Weights of a small GPT-style language model, trained from scratch on English Wikipedia.
Size: 13 layers, width 384, 4 heads of 96, MLP 1536 squared ReLU, vocabulary 4096.
Each number is 500 + 50 x the weight over its row's rms, rounded and kept within 0 to 999. Layers, rows and columns count from 0. Numbers have three digits each. The size before them is the row's rms in percent of the matrix's.

# layer 9 MLP down, 384x1536, rms 0.0944, rows 104-176, columns 960-1151
102:522529465482465501441537544422486509432464385507553432487600445509433472477496531526524543501441498498513480466517483417457461530492413426491548496523530496492428515517545555509485370526423528523590491534567508537566577578582532521459496535488517450545451450475548493518573472468433479573535474446435491492484547483381469600471546451455425438529429513485433481505395412550455539487439323517497317505483514525478468596448498577496463539474469396498523521542489425518464484508477519452596513570555523493464524498381505448381484480460545442504420446492478497491529472377446469536
100:457497451542553561495486488463473553566525524431460480476596505539462429481518530465535508442619421405458489494535512623435477532528554577495471528478434378551455489460463506464549495540463523443467523545548521458488538466539510522535473442491422437471533486530488439591552478577490470495599484518530425430472515476413557506538537568458475435504598438501481487566396497514450594529506455485551587454422539513492528547539390452552511511497479408525616556482554493441521518477461433589519531445440530530599482453378630501464526414457518424537527533506489487487478550513520541526
101:482512564476600544476417492510342515566543543487516552364444573401463505515488507455537480549485538452612579492498501559432416569414447470452488410499445481467522448528488483497485506507486469558432472508543500439517468548519487410550484462533376474488549490493588472531475505436507587546536530466593544460503533513527493458448502501445468475481460465544517537485558505491523435517553525482463448566487533465483554487370536500507523495511539459459525449484503602558528573448434543487506411531440479459406493572496647536504622527494508455471456539462530438542483546555476460494
099:490492471482551514501507545481572474475485463468522431464411453515461510549568557506445454496548564402491545515491482538521499460490475512588486488469472464503495519351491495491494577419503571529489545490446574464570426490480479455511377585511469513493523635488432528455472504488466485512422526565443522523475490471539498506494471573644555532533497534558563443471468541531563427494527392510451503493545652476390563439545411513439524523452493513477421542548473505457458419444458490544558571454514528525492493447467542570592519519452606564595459466566464486508481501466507509451
102:522565532462462484496530499536475498540551440493490396453488445477489491432517478485398485521421525561532472459449432572430491520347495502513395530478461509298489501479365486430490360547543481448531457493503450496519508479409490441563493456468498457601449513483580408464520439497480368477374446536481586527481506511506560535447526520490452575435437575481368510477571434607489541500446561481528459513473485489442568538534479501469504596565438507470548555532484467541423454477448489479419512539468430470469550468611512580510435403464476483450461440389448556497468559467430503442
099:499597540502505371404508616495492556540534461524497481498452572531478524457510443456528436475421509367487507506477521612472443451507442473470472464609520483505468499485486519502506449416447465439452600479450487443499517426508489526451599435531497493542512485549550497460423427482460426434530403591482523533468405436523525455465434619458527535459554508604528509567480458569467568555450396530600492495557484479526548545517461486481462473488442505557471387534509504510407521448476467574469433484528510529504538370414524573499510466466591456426526453596539450503543474465389650519
094:506370361514371427457459465517529438498538496534484450495485436433538466507489489496508503533513502453419516450488601497549518459431537526474534598527572471617536399558472501457599533485600611516538578463500502477524503437525473519528528472547487469503530496509524521500479514444533553600541504520576465482473544449482440595432448508478455426555497505520475465489533486527524509571501477561514427550539381569382497497462433477550522454509504478516495515446453387555572581478532418505451484411527423506511488456475521513492419522531491475432500483526535443460547460504373466445
099:484518484506539507532494549447549503463538520542541440428519546530518533474504530473520542506515529491496484579530474463549487439508503529504410509463504446592580471407456570534570584487584604461528592446614549538434547506587579500448445480469498497490543478497534527447472510526520519557485571538461392508496458478544498483443542499394510433508511647484417486503466537552499527548510565517429542522462501493546503592461526465520480469535540447568550451455539477490580530511491466495565584522477536581494594526439561479497507583544581468491603435515465514488531493542545466467
105:540502521532432601472507455467521516451564413508449343545541485482436488484460519416437457514535451484524448538515555436430467499487484487427484484467544505466454550470579473458566448449462446444584465481441480431500444576427525458493536457557575418467502461421515518551467465504481533568413464527471543422505449470547386463460527564450486517541582577507543468465482372575519496467484522550575467478495462460540468407456451502545458465493497488537496483498478505564491575494523467485432479577497531461468495518574624423523445583471504467482475419510475518487405491487500441569
098:465483498481429599486470643482472500459562663564514437548494535447473372511536500459516476547463464529484524404473547501476520439480443474620389548468608435454577519514530496530561507448488558494541447449526463472538550574475581584481446439506479479588480491438485525480506525401619533528478494400422517547519436542533581567422476523482504544539517484398563520494452503502467526531497511540523564535404555572554541470569572576441497463478535464533453478538538543568463462519448511509517575537461528489473533397512392494526597554532499477591456548564549514544496484545639556484
099:451528421464524506510480542499545552475497563550430507480565517454584505544516595560506462500579496463544458538391421502497382452449522515470591511498477505478492442450547548499508470540538471550479533520565482513535496508494573491520480502499448546443573510545347539416466429557505518494370417448515535509500498519438573457507478404543428466449494494434442471496416574579504472566535530564631474467529532482466548414511400510495487448525487462533428443512534546500447461419516453616517485496431483543573489459619546528497409475454568518485488501446515463479515428542481407585
102:538503472520445522524473629572417506505506481507535542445431544390484468460380528558551544433535469420478480508430475483457382453513526428521482474573466527521578544487402497596511485564526535556463414473520506599494531543591492526473485511517486374489482465390486465439412470425505369588429490477488500503512577466458490436507553492548501477474484464490452504504433501423437545545497418491509573485534540433520501532582494461482495517471444463461429447445422468366507451458432518560454597522530486512549490570521442467538477398490460561534471480501477449491597469528452379507
100:481590488502547503569498454542447497421581558606457515552491513508470518449544479487588532533506465404487543525518491417512507528437509508427429573500504494438488537446483585586500446521535500541490485505390471323473532438607575526447526604573424577471558433534466459591501411481579463567476565501500537412457497520429493542497502474504506531512510470487473459574472370569451504477432433408449402539414491548517504457483503444517533602504516429530522424443451462627419479516541517581530440480417556438527565556432507475469452517566536486519436550508459497511496457478403423465
106:494634495466590487464522535490501454500538545490459460544547478568531594492468493613498486475440495506544497579442488475475549530489490452474554502507564577488580535553592538554576458514602425598507517474573526537525561491561454453487478538532565566421528514556478478548500440579544546542532512509485578567507492560500433521510548519465537438482546570507527579487479507505517502429430514448514429521529456491517437505438535513590489474428468484425475524438471450427466477411447552452500520476444495554587572388520466573439555518452472416488609539511515442544380480488537504535
097:498514620525450505488474503452490544497418471502463465469542542447509502477484448404481408480553440529471504451426587564436553537525458461592498495406441444578565520582437414517531524443467621613453513419518462468455487499590514493518524524500509411568580474596365519504391419549512481564443495433539503588567482466566539521566486510536490415446506478538581469589533594504514489493568552581524430536484458513480508507538489523456507472448513551550470485480485580479497524433482505589531477473492487579528539507548451501495582360542614461449574559495487564441483480537456548519
097:552375566535454557463568517510443447471584501416464539492433505473422502429507451563451471431467507419513520513486411573632463477548454509511481452488542533503561486466567550591525596523416466471541521467544491531485484529478539529552459490495453405476479409586569600538486478422521528478434455424537469544553521524582525619594473557595517573506522512508557545446467536495411537489472488412543514453493487508502504494559528530516600520478428575537522571541485509482445523496411528537560422504516554435492562530452525573534557490552510511518490522523516458531517484514517559567
103:566441463493495480574499505509448537500480520492486536436556485442520607531536495556458403523605526584567477538523476539485571448543515511582541483540496558538380472518447497470516572680616499497447548477626483490485440565490475516523594541527495473436479586422588473473486517492469471494478522559486393517430487464477498494462501561584416513535473483477457485531548548517420457574397488545472536515466468514521476552507569414500441472544555508464479495500556585455474497495481499421554435414439538563502566557407389505475558444534501501429570524450552472496424428497508479586
099:551522537502559554551530543476464537556540447505534527523452557523519471569473529479404656523457583494409523535525561440590494517518572461493551580496549469515498508480502499597521542426413537487491547579376494562376427628543516468462405482589430560497481446484460618529436566523513477463566492528520545551483538421529452455607496529512510497478512452502477486470497517479563549542463425514496522425594451512510627525486433576530583513468519434531421481475495505570556515474452489560477455504472596473425549546527585449486537487570520574460489547502566441460584549466477516451
102:423506535513523506574469588534554529533502435566453470434432458476437428457468493547503462583519517468482504529566467577571505510508540490478523501524512515596549504566604450445523517522478476574482481455492560508528544418509493540534526534503489507512486516478492490515516541524466354513571521609548513491507479596552540519515582511481487576506552558580505545578532536458599546511621521533485564466504500505505495524523526509530464459475522535554481496509435555520463483489513523436581638583556522442407517480396450484543407554515558430464494571493430538552437514450469491485
095:553499460490608398473477430475430383451569634508549460428543430570546435487588529508568436477535568474589493545520424432508559553465441474523457464496565550556526502500522450494522491456423476455554452489438381534403560561531491492536581465480488417608432484510477503571479548401518588481505451564592522509482480521473477420550556467536488461495474536459409485487501405389529672508548502524529456581513535541517433484473586521544549536508513376513507456553444557557457521474519415548509469491460469446535545470571452523527461502427519537463548570525495459475509427461442520443
099:521546501543447472487561533411520565423481501481500488528481504563494518565586579498546562464502477580371561520556509439558556502539558498448481557537553504452596440442505527447495519479614529527439551604525438488501415481506552579499572431533506391523494533522440462459573546440520584445577486527537525489483528515516520491489544542542470499548562504529480507447540446419529473568479489541488380502501563552581473558472489542531549474531538515502457507515479559542565480531605548492484448481455513494549532469461388564513473568536441520526482508423619465490538499603532500539
099:514571631499469584440570393578472417457479441640455566554550496514505496481463464628480457374495404445525450430485371582418488457472466457554468497496407571537566462565517493539468395512436500516477579527550495483447585523548447505449500485538517540548450495474422551489531509466439528479443396483675457575474548473482564515502559517535473398457400472506549478471404450521488466533554358514504412442535505514526466517482482545518531525496456429513537440457577463505517482448481490431435518541475464599531431495472530468500535557512504489485483588459446526489555521504449508530
100:495491440512580487588614509510609491568538519468500442481496538574383458473430496471416599520552434447449549514509448429513598580513527487514527550539466512648575473404544528494476517527493422554505574509530542614547400545566498565503554511542467541461541482547556515473507503476505550460523459478530482548515504553510599539517421546529545538464430544520484504456506426455440602539566485464432509491475539535550455426518462514382458390466543552485438567511529553506563448474528493510545544500554486468542504538515455560468489501567484371560526488458549596512553399521544490486
100:450551499508473442550456481504469496483584486465545434495470523527535474538459517524533390368502468507459536582586497526555540564467463432535558474520513456553432496568536593480500552524523522449487501546543485427482566571505470497526453539491532508465505477463473511448429438441461529360572400552596536478439519579469490519443494472446480617553493494456464493456469467548548504576496437507520390550434508484525523422474447475482500549488522525476523477530510472480507578481532565429479496509379460420396470513490476524474431475493588539513454495501488404492452508506558362454
102:494551492462439574468535412445456475520549521480485496584554597531420428562453525521528467483530457472600467446529500540533446534496445458385579456429459499517528512456485517454512510435511511467501491462503457506583456556530571521492501447482557466492518524557537420436374460460499604562417506445490486546574427546447500522448468542448587499450523446556496601474467594510584467498523478496538510488458564524449416529496540457528458392500442503490480484547492464557543556424473471372539462534477584533587458440512461425495455526583474503527492468548480523511504415497360481509
102:452581490483512492489514499574544447475431522469571503524511455443527492458564448572511577451540525462505538520468505484473432525514442587567523510627545518569574449511462445579456622533569527519566456472526496457557553495500492540540590468568507534461502465448460487581547630491511572443654492508588560500550504530532529533582537519508584540480560532373535445524560546469555488604537494601483561505619536617581480524523610552496503528447491611442616474511469434448517467532502485454561570542492466446502419520566445598521439500469545435430470619422484540472468474497568426425
100:509473486505555548621487444525484490479554417482519479560554551404465533516521584507513405493480463537521478417598542478564410542544430516516562468509458468491505567534522517485503488546615580454485555522504572532439512461497516563501543386558483495512543517465482563408484503471431582590489515382576490547460520443552507452444413527499464517462360506486544422464536511546481481351466451489424488526489369444449491440549434474520488529563538475448481493562451500403491535434487475514590497491453535554511481529488404492506430470536459519551424514504519408482477503504498537547
099:429478514492467516504499410519521515503465529457509550473428499534459484494544460525469580496514395556474510451577552453460490488421536628471524446592522455482482454466541491621457485441474460519530482444452466532450381540519467507538427545572419492501601476428474531492578518374544613454625464537517506444492496381507438465509556484476485457484456476484544518469462503525543513530504597478510523432433467519586582441499515485398576443583445503556402570514484404383559494508446472477513422525524519518535475588478474483543510495499399555460504389444497462439451442432515479565
099:526547554498512423499467434548403413488591503587433466408513528554429447463521418501467565480499565551435418512492359542468521494638595448415490561511434428387518584562540539463459452558633512460596402518510533543462480517465473492503521475540412509594543502488459486536516504487482469529501497473574512441451533494467419426539495468484551460459440551518506510445474528407461507454529475435427382468510499547481443507542521563513516510560451460493547525521419481531391509513458487581528494515465496496555462474595462505551493503434429460481588444550537515506456499493453543522
100:499496473548528536494446426541503522486593542532432519495460529470480490486485504467467554565427603534454502507491499477509571559434558505508513478449568497452489488511527477572541558527526513553488565480488495589467499574464519441395568547473591512467525531539467546371496590432488531508485546529529444556483592454561466556505530451583515488479551471518506534459503532372537476543508459501510494368478529451490487552552559441525543482587522478611353548441401537536582456458472437539420487484471500515477380549444429540471511558412548537525529502454558608552424458528463559563
099:500452590487522430493541517528525504381570473475481560501472388530522432495575472518514457507556511514475456537487477499525477570438517529507501529555540543504531459428528548462491485556519421509486472531549402547551439604562490524472526492452483507620546409504405537565502564533417496505548491582530381571460485412533514572449561543542516559497555501524542454536542501508523459502599563457474424551610569457471503487511550425534498492509576416416444377541486489420514517547486516526590482564552498473525506476432558526535487547559468467478498558482452532544522568557562554453
097:538520497506598519521583496578529456555536515509478446477545545509588493534476530552536539579467498475494453390479554496592508405514506506471505484426505472476507543506533507484379544578408617467515498379399552570531534496505580524458482500502560471528556520511526484516459558514472628407562517441508619523494594626513460515511452498583550458544468541572520473548506577471469595562528476607441455488502577533486555436533516495529572491520507506516472439501517513487496413572508498480625554488560562547483507499564488499555536506480572544624471548524529512533438516465635547506
099:569455488479497529503458478508515582455553462498490526532538498502421435494527518538505485519431536468476475496520541461454538467467551472441553530539530562594398495513466429611428585508460538458495437500549532321509546486481415427521550597489461566490474460515543445488570493468467486443490478534515606504448494437581489461540437511507410506489407541524518547499475419498580464416550500463502374573550586453412461425468433478482533490481465513486498558506488485430465467387507545426441500505479443525566539433523502452509475396477450445473482501458559517506498467522467530469
100:440502478477484524508546517528425546567559512552660556484444415490531534539473529571409479536423535475534527481492554473548467436592477490458562574564514547554618611586494590495500493541544469477487546542472496418452532539465498436547429509487532561571538508530456445391505565558454626543514533519465555500511443597644528507478431502523450454603531540525485510512530513572536522462499548549461466447477525499550464550586483597455596483507595547576433559435467476564501586487426555619559568532503492576491483607459475483497487492586599516542476432493475605522524454513421478558
098:453471488489527404553473440522452560420451507467623525628454539564495503537438552513506499565457478437489465418476515611495435494496422470412496559566567501491422471414524481483486484434474524529562426520525510470467581504509458501403483502463448457539472466437531555482575506542495541513479516489602539410460424518497418522436530542419485436437409432548534445430626499447495401403486551467498549469606374543465503448522501465466483472447494524564451528547557481469476513524478507429392455443524531515536402564639496569487545579521535341447500547546507434565574540483440538444
096:565557513533493406465598443484445546431493540531515442523509512445562499535550487567441477469525561421408539491533529485527572534496503484460506494527519530521399555562473508464524505562502552426557519474502497484490511524498540527557482521531561461474468490576536466496464434465527491454457490573441504434631454478368539536449425546545553530517540568508479532541470563521519539514563542500444452507477435507521552425550552474487607451524458495465452556443567518467515562596530495484508503532446483505527375424558474413466413492517441465445451434643502559437491510558456477493
100:546453487473432541479433585547474448567526608542458429495453453561474534531451445511485362477474478466455472494501485567585549454545527499425477509477507531514464540454532476501490444505460456520577509494547540513546544498478485459469543456461598497505493487478595533463489485465426507559496433502537519441474596550567433527545465552474490521554468579599548502478531534589420537442484477483546422477538418587484518605513464544507621490515520480530496511494439481535493469564566599592525495492507519507489461591478523529501472416567482562528452488544560434517478452554497503508
099:438500479485495479418521434569514498561483514541470515511568561549481477636443535520558421501550495510476505531518393477503495538486425445507489554595503478505550589464572519467516526511462504501480544454467497538562571541522538618518523462549506520550488499600547549574523522440516492490529607506499603506555511514500544553539432590530494555486541459526538554503529532515420518552515515530524495535506483518544420451439516577478523560505504530541592463450524540433528477447525494483560573462494483596476513491572487450579460557494523511474489446508543495566541471544626461473
102:531509411479532497528487532462551455471489594429550484505494498573530439456499569463505469539483499539479528531495411539496608515474580547469405603491539363544558561546492441506470404521391499470453466520504458573496500436490495502491427540469495453458431511507451587490430497473521610630491452447497493465430522453428443533485536360528453467468572466459432503558501462524478484525528557525555448500549497488528476518499462405526482531516574505471518478486538509492572610615599504623541469409412490510478612491553559463484531470475497479518485472502544532569505546414364495526
100:507483574515474486445447522479532409481493527471547554491453587568470490463450528557477450436539387474535477512453520520490461592402504592480585429561533466502474525463524493459472463429392510509491428545481457422529533421547482581577452416499545407385479531524480577493494399456517430455444499557461474483520495611443521580502551456462529461540494534436448551451442501542413473490454503586440579429406582478519502523495482472424547397419503531484513413514564499481496445465436551501506471564560494540477491506413478484466510422552473529413546462522528576546449623407593530436
103:528498503542512570551516546456492615490445501530486566492479587512542472591436399543420432559601456487557506444499469445446587492466545470511448528459446516414412505463501560549470498502522550479459464514476453551589545547501471553491571522518556560499511508508466429480541499481553475571409475512537509483468530465646481440539540441501440523526500457488501472428483497480502519482551547530565437543533401467489494500389436455580492506544481457560461571569512596485418437472569519589482494454445514490565581517490394541549444421523525503440494472558521564502515501477542357453
103:500427454486536411471518450494512459480502530458500430503521443450446481507508542453560423579526464448509519472537519444484566481469408561537489480441514481564447472468580509493462511484449451588486435531402523533509489354528523448530496460533518485466485592472590480471506480543511511504469505481543482452527407477430487521533436506461441437514546475509517497487459471498554549508650497480457516469452407495476414472464535544453489459524469376479515479562512500496423479504427543508512508467494575475545512401480466496522506519473626443538589574542549482516588496533518476555
104:480515465504487524540564519469446592503507471536454553523549496533498542488449526524422615449485439448511597502482574528533420510511563538428564469654554474570564384497529428476524564473600454589449543632470510561512564534429558513484571462555464476583448515528453547525487499495569451461566473444506570549437496568510514556490483501534540439500408514542446519568597505508491451506468510552455514513500501428462538503519519428457468516463571510512568440514526531430469462452542458507460476569390492517456524465457494523442645571506491485418589484541511483434485547593364573560
098:526526528492535495526582487508505479524506515525489433533533567574521515513457556496550571593523490415487515436526497495406492498562449507538407527489465446390474531451577447448502431515563486466498460523547509510468435567526504518461489476568486574580534468457537520471471507550637500556503512486539489488463427418439557410541433493397459404481518530540445531572559480486544487465526529573545454529438471518543384390524547526478454549466557462424467468548502529532448465401456492475491478606486576491455491552493493525554441503473505478508545657492445526536573431477562512568
097:431509511449464597514425503519534528525464509456501566388548456463521521524505486495405493406468491509450484532506510534487530466501496639488379449520419532581481505507427485511486485428484485427452490451526486538465468557467492623430609608508524472545394491494504528572552478515466457485534449465480440492540514508493556434427583432501543526528485463475510487499492490554473483479552493533479549573474509450579450541474534508460496600442479523549465483596565545431509504567538495557524486416420501585518475510541613520519514532454483513532483495476578414426440374434453521439
102:516562504526468426446483481495448532500388525475568367435410495487425477524483501479478566442610503460490471600456539410478462431489461521548607434466433513507501455374456505514535475481465421580569516471529515518470503459545477433473540528476564583464467541560447422444505475502564499428462599467444377359532535466416468565525480475471464555508453512475538551500483579470447489518515519583481421456613455484493464509436499464544469500484505445509500567499487552515488480503587487541539496469524589483507493435522476507492453488485509504463514439488530556559479491426615515593
096:496528473487501491406434464481547413416470454488558632455491454525457421474504498603531429464481568480480473503537523360469434483513523499518477524556464578393413498446438501502498468490550607518479495511503506526566491500557503563475523549534510538437468557512533539520425522522502440439504554447475448448526508499505481520498430476573469470566512475535569522494493519519576583511509482630499504555450585532543483472482552544557519458538528470466499653515501463447534514453448494527432411541541545573489490478486430482575501468508494504435464554457560417498370483360491561503
098:471482430470518432459512495595442565419430465420514450456513435581495613392494442483462549518527547499522549489531587399442466529485530631589493473479528562529534453507513529491484464463562458490456480478477473516444505601528454430531427516429446497570591548554417514520520468559466497395435528505570472540513500486399585585413545519544481502492552462424444459477447537565487489526518516519441587500518534471560541531515500497565496568513533511505536496444505514487395603521551435493536488520485466519473550542563530430470564437578517438481541561464634420558553502560494457492
096:528458529502533580564449446515562518530538632461523513515588505500461478466529577581504521503476493471494459582545480592438374555514552569452588479534562498520517480448449435475505509491391514543545518562513575580615555294407523476359484618602428565505432562608419507595465443466445402585510503495462486579515479512543457549522475497518501506524445605547506462422495535567428434418512468518489514579544407433531515390481513471470585456532517482493542518524530497520485413521530540461524480514473572502523468554442454511528459571573449542501572613522561461425500424465651593510
100:476409466512460481539401410439472555566495616476539502436533526452503522465596442488509464525502469454514463463511507500480599565568491444615510502423538483487409495433527461506523523574512496522509412489495409468514505519528519477580498466491528506532536499493514551452538552418428465441509496494491521494457449412441426596487493488528554474565547507535475537510558439431525514510517517523538454470489583443434528495540586501444487499516495541444497450518445417445581474484526553570475490474499446515500440413505526483520451502498536565486468453561450482544535534522463579511
103:499516524474462438548595444554525416388485473579517591450467521469434490515442504562519497426469459531529469461516482562379517506487477557585418439530480552493483473509482505456499557628478492432469467465560485510494500489491514506464428392536456452549503613506504425500497475444555515549482478456390458522426485551507437499552544559487463588488465511500477532494429509415416510458500524502430472527538545549458399486473479437489499476497394492495494514566431487529486449513453468529595443460489501479512518514447432500431486424494592540364391503573470482513483465532378493486
094:468428540500449581502464504557452480532585501500432395496507517546478524479418433550520519468464465548538457502463495487556520485461533524506497398567495496435436522566521565441545495467589471484505514423512498418430568561483450523457566519505523490530493612531457500467513488512452513621537553465436520565584444473486457510444465550509595418470494527445559439571484435555502457514469525554485441535557500431487563453516378456465468577431474496524579488405414566393461491539501478499519506531463485620472554440530488552487545479461410459553536550507464446513530474509582487488
100:497471466501459476413409471532482485441545516576545495400519543504563575447555503390564502510532568503590503426496519617458541483541496499655511463498425558470531450444443468577498428474472451480543488498468567472457561573461474649534485498434464562522461558491572547454510429483538484484575500587484511543475521573535408520466499540471650543491532446562533554488528472436544444368521467511499385409554545470504442595507519544559453513516589509501423574568548464489428515513530429456509505611501405518533506493474530546523529463478462500486502576478524440443554438450418563487
098:579501514483483498418457537552542394488469489442543471536562456498446466507495521428418536521516481401400499440468470490539601465503461520500574384533486489451470435478477548559499429544482558470433495500476563467471475482490506541611528517544546547441475530443484452441491485482426412583450497499544560522494487479473425452458528454468565539531553487478502570507527504522406514573520515507539526470530456550483475475565487521481540470482590572564567468533525509571426509516375487492563567547516539478435488614502505451547540437436530564551475560484576530456568450400539546510
100:565420453511544476495493446546529487436511481487407525462506519441457523361481508515549510508434435509479510506504479571555557426531479565421556506460481472557462506455587539430483611525513411503493483443561500565610505520477466416451427482515463569488472650465550472447523504567406509451444589453487593530569559483519512628540501442484532546453425518476572461430512507555446610469502451551505559470460478478508482526566490462492509468522491469512588541488476527411489529626570449382547565573525518462494501565475490495576403584524596451573513469565439658540432529494470454499
101:449437498460564418533521402445476576437486551428475492540623435484527495507470514434399394550418477540523437467559397546486518531494535474513530456619467474484461433532464520507495369450452487456525559503527522480503606510538476560520549538437463471455470435494479457484482426555557483528450505468562525437516513515496532460438570431444611513539489561502488432511405462493480497603500476364582472440514445568529501667498434517394527506443461391551624477492500383440524526500538500463516515452468411466499516531429553565542456510520540480480443505500375569474509420457510477518
099:575453397481459474459449563492528468564496486480458488569531513492530454528528513534443545464528563521470492521475578520491544485540537470533510482561566488533464466518571557472518446564461465406497474589467586515551444528484514618615518456484541558496602517405559460471520538497565485522478467470508467466531534553457445547479491599492451472432517483502469441497512536475414571491440429595506488507546456429528547564488482466529391466499554557526499477444477489452497490493511518502509418534497472462586570526547490560555457415486532493484547477515514464526502503459519571515
098:472398495447439525459518445473554446540435420490515529474410499458445503453524529536549537504529530555519551523505417451471522511460430472582426485497591543518447540615573469533470537522448539409442518525464392465467519485535484446508524593566486513515539500481616620504492503462526519504545539502489495490548472491560534499520442578487533521533511464435447470516486505541490526573576534508442521476452637444399517442592435504513421500458539467552491549521588467622446515568473538408507449520484533561551487546549456571452449505521465551534467523568491543522414517580507516530
102:479530555505460525530599456474474475447476559505568525576527471438435371615576516473511468617439469583467519475511478479539470514636488551503450579481550491421481461477558573537539482443406520553523478548490511618509484545465563469514470546473541450459467436539411505482552526457517588503448442514506522531490396449425557513482540483481463397588485589453514512500468576469475535492479534528508488443472515470519451515515551564599563503532489435500456499494450549481459553573560491540540521583454514499542453515417497448459537588469512582474604530475594401575571509505428587489
100:512503438490468569560463369511487424497465543479515526407474477443508472457473451438463493467442481582479523440524534559511487519533521440624534458480513526625534396509469453536480615480579515484545483418500510527482497544478510449536471542475412485478573391517529510521428534538569499523564506542448460528469517505476468506533519505537550500529474471526523490424466411493633457523486526486556456565484443572446522412573499430463590510584535438509513508532444619465492482516429563549550495462534486524480604582585426456404480567555534527472569475593550571494486555530590479382
103:469456520506479437523450481500473521493447591574408425453456462533505474443534478519569417455580458377490511511503612544441593530513536474480414467511495537540574458451503532527473515456556430493445478500497498562519493466506415594580504511528490436535558429534523543493472453563482426502548507499440423583536407556452461480392456495518497472449491448483567503467459478490489519460501440407503444515530533465468449516527537470527469518598567514571596531550500426522445458481579445488465446522611567482451609424530518518515596569458540425487451565576470389510515553513611517440
100:458468486460574539482564559501417535508505372483461495548533493423539535495533527635527517544420508525485522492484458478444493482459493454558563550621489489519439501485500511512422559487469534496533494488514466482372556577491495485494450356528479512425352540462478470530576581460436526599526532499429437376531448504450473489467558478533614465464571535525435542508551504481475520437470514475432461561492536591442477450602514573513530501441588414500520505518475494458509466538514526529525416468494450525516501453538522474523586482459532495517509513452581465528484471534566603516
099:543497432493390517525520492612449462530505529478498502393544573575470474391436479491534506491465501581463443526538520522462526486424540526494575491573451529481491414584452495509589363466503437518527457526471432591522462447515532464447414436522589487472447514536485560520556534581469481505484543521435491448442495585438486560528441487528422389475501481550492537508536502461616520595523554517553487417507514542478581444616575523436521534569581533404494501500535507536465580454510561387523447462509500543464527492473524502486506404368436559566475592460384487493528475505451477513
100:497560483471425430477546499401484542608458591457612468474466507557466488470487471568456386482475598506491594484476427541566597484502488479450530593536520500478592522524441535493521440387526479439495522578401542547473421521501485450465499534477555486484390444507447442495499543532576440530422458491510462511505475419493519561482531602577476580457550478605540427539452516515544525463429614575448466502562512466529496638466553487503500529503508529484560512529493570481476518437553453449581522543443516509524530547532467547443628434479391526422384548513617486522554523497480511465
100:464471519508511435479502531611527480417488524469448491410511528456473532534541410490492514478505520542445520534528604533479432484436618612470489444574477562548626564464608461481548552468545480439500408580596395452545489516525494423455599541519609441433514519437505581497471548593579497506483462603471485577470480658447551429501403487513462451530575492440441443499536527476460467478451425564599427622532517524506429587524490504508474508450495456488516503547512538414489540452454511579562526532603466488443488483389501635473540495428430445538460512447571621530464398569515441458
096:525562521500499398569446478488492535544467407535588392439456490448507521560403498564475443482443506494563417345531490442362502513497522570528555460496497496411547523488534491465403561512530531477507499450463452475522525474496542560565606487461519478501481422504463471522455446498527542480516473377502461439547414544629427425422626505498474473428362489516512452542535497566454459545527482533427481500510512419455445465501434462581459467482465569448460567561503508590419510468530581457598484521504565543492566485603413415475593549510462547397584543520484496494477480476475543516
099:423461562507516599452455539396532530522511461382475647486552493512520425515453408543512536464412540581488516460479559497510537527521493463423519466528507586483505441501436532543533523414445552569463532454446526426487497568491491452478463525520453530523571506473463364503518515518545427588549499477460499538525534501526509475497542490363466505430523516545527459502546398441442398533415501517558517477538572516483556495530539493571509476536503389491499545464423502664512544495583477587530483479476482509575478559483528530513435420489450518545589536524516418517484552464612541479
102:452420512510477517452521520657532489561509535491481512516459481520509499410477525526510495520552513509457589533499457537520576486547533537564459558478526542556476505486564551546409612440486535547401509588516638541525443525462474454568569524474614512476516508515572571554512436610504429591434487478460517561491442473437568508463479540524486520579579523454501571533474649508477447574448465479511536511464548492577387523487450569460477523524430451520366521525489468518559474531565496553534574523582578473445420558584542604501581511466453531460454422484482484448510518490504469482
102:587531474478580470513555458480491533381478672536432437467486511606478607532532602512495447471440490534556448559436447494487458525482526470464452522449503592466442444449505527446459395484443492509498521441569457543512572481507448555429506483486472502553391466601546508507470511535541501535436460543515430525497528558587442410574560482612528503638545472472542456566532539460511461532498536478538527408495524448500480488526481446551516455463486550451403475574521498486459560579526513463495460475478524513481512473478493564536483495480397496520491552514478383489505556444475403545
100:556522484475531492505455498543486472424542533586468461539463535451493523509580482511467530399524483512624504472499489541495450498565492485479476451502421529553462517551402480487499523557521528418424556495531511545525622498502507540487524534481506428515497494489481577582504376460472510477524413500510440558467497551571523468445592534479522466576436470502468441406459422549476388408562443423403426616413565554484475396546433550327516479467548513491483428524609417463443487457503497514424473626444516480558553469582456542436481512439491521471507521506527437510540477499587552513
103:455502515571581461404507504536444507540500622517455602576459511529469488468442489411556540423504455482493514472458512426464507491517359605442551461546509506491486506453456460521516489493469495470488483526497508574468589503465458475491521427417512497588534508473495593465481442507435509580417513457475478490489539511428467483460487501574390428491454442473571536535438553491502488498467481512478455498447469524455483556635440614508540520404593408470531495511530505500491518503503468560456510465444473475497516535510440501388510499508426479529509442505463481497575525451454566460
097:573546555470450509493478406565521448509531403522546502566586501506591500369601407626502552514428401450527478522512437457498549510568457390489482520566555457425499452556479527575497519520533446530542532505415496571481539494438510482516486521491477443498392504439418550493490453430528534468497411433450405533533509528469482507458585380493538504494456488466516495452542540492542521460467451518593439496399488479510460493525514561523495512540576535578544425440581508447545478509536435543566648503537479593516509498527565449495535512421495603548462482425480537502512529464557483504
105:505482465484444521619450438453399451474557456414458448574460496443525490523489525514570443526441478490462481416455442426441497491435501546412579429486494487394452452522434552539511467465496486486500444528475565480562481526489537498505450446471431486529520468524499444445588503434526557485505482451454492513553548465482550607592502482477495467397398454468525550440435446529450509484467481466553411437412405531482475515592554490538462450463520510446465510411478472460409506542519522490517518529526451510515544537573547503530542425504432419512515455463593468551513539559615503480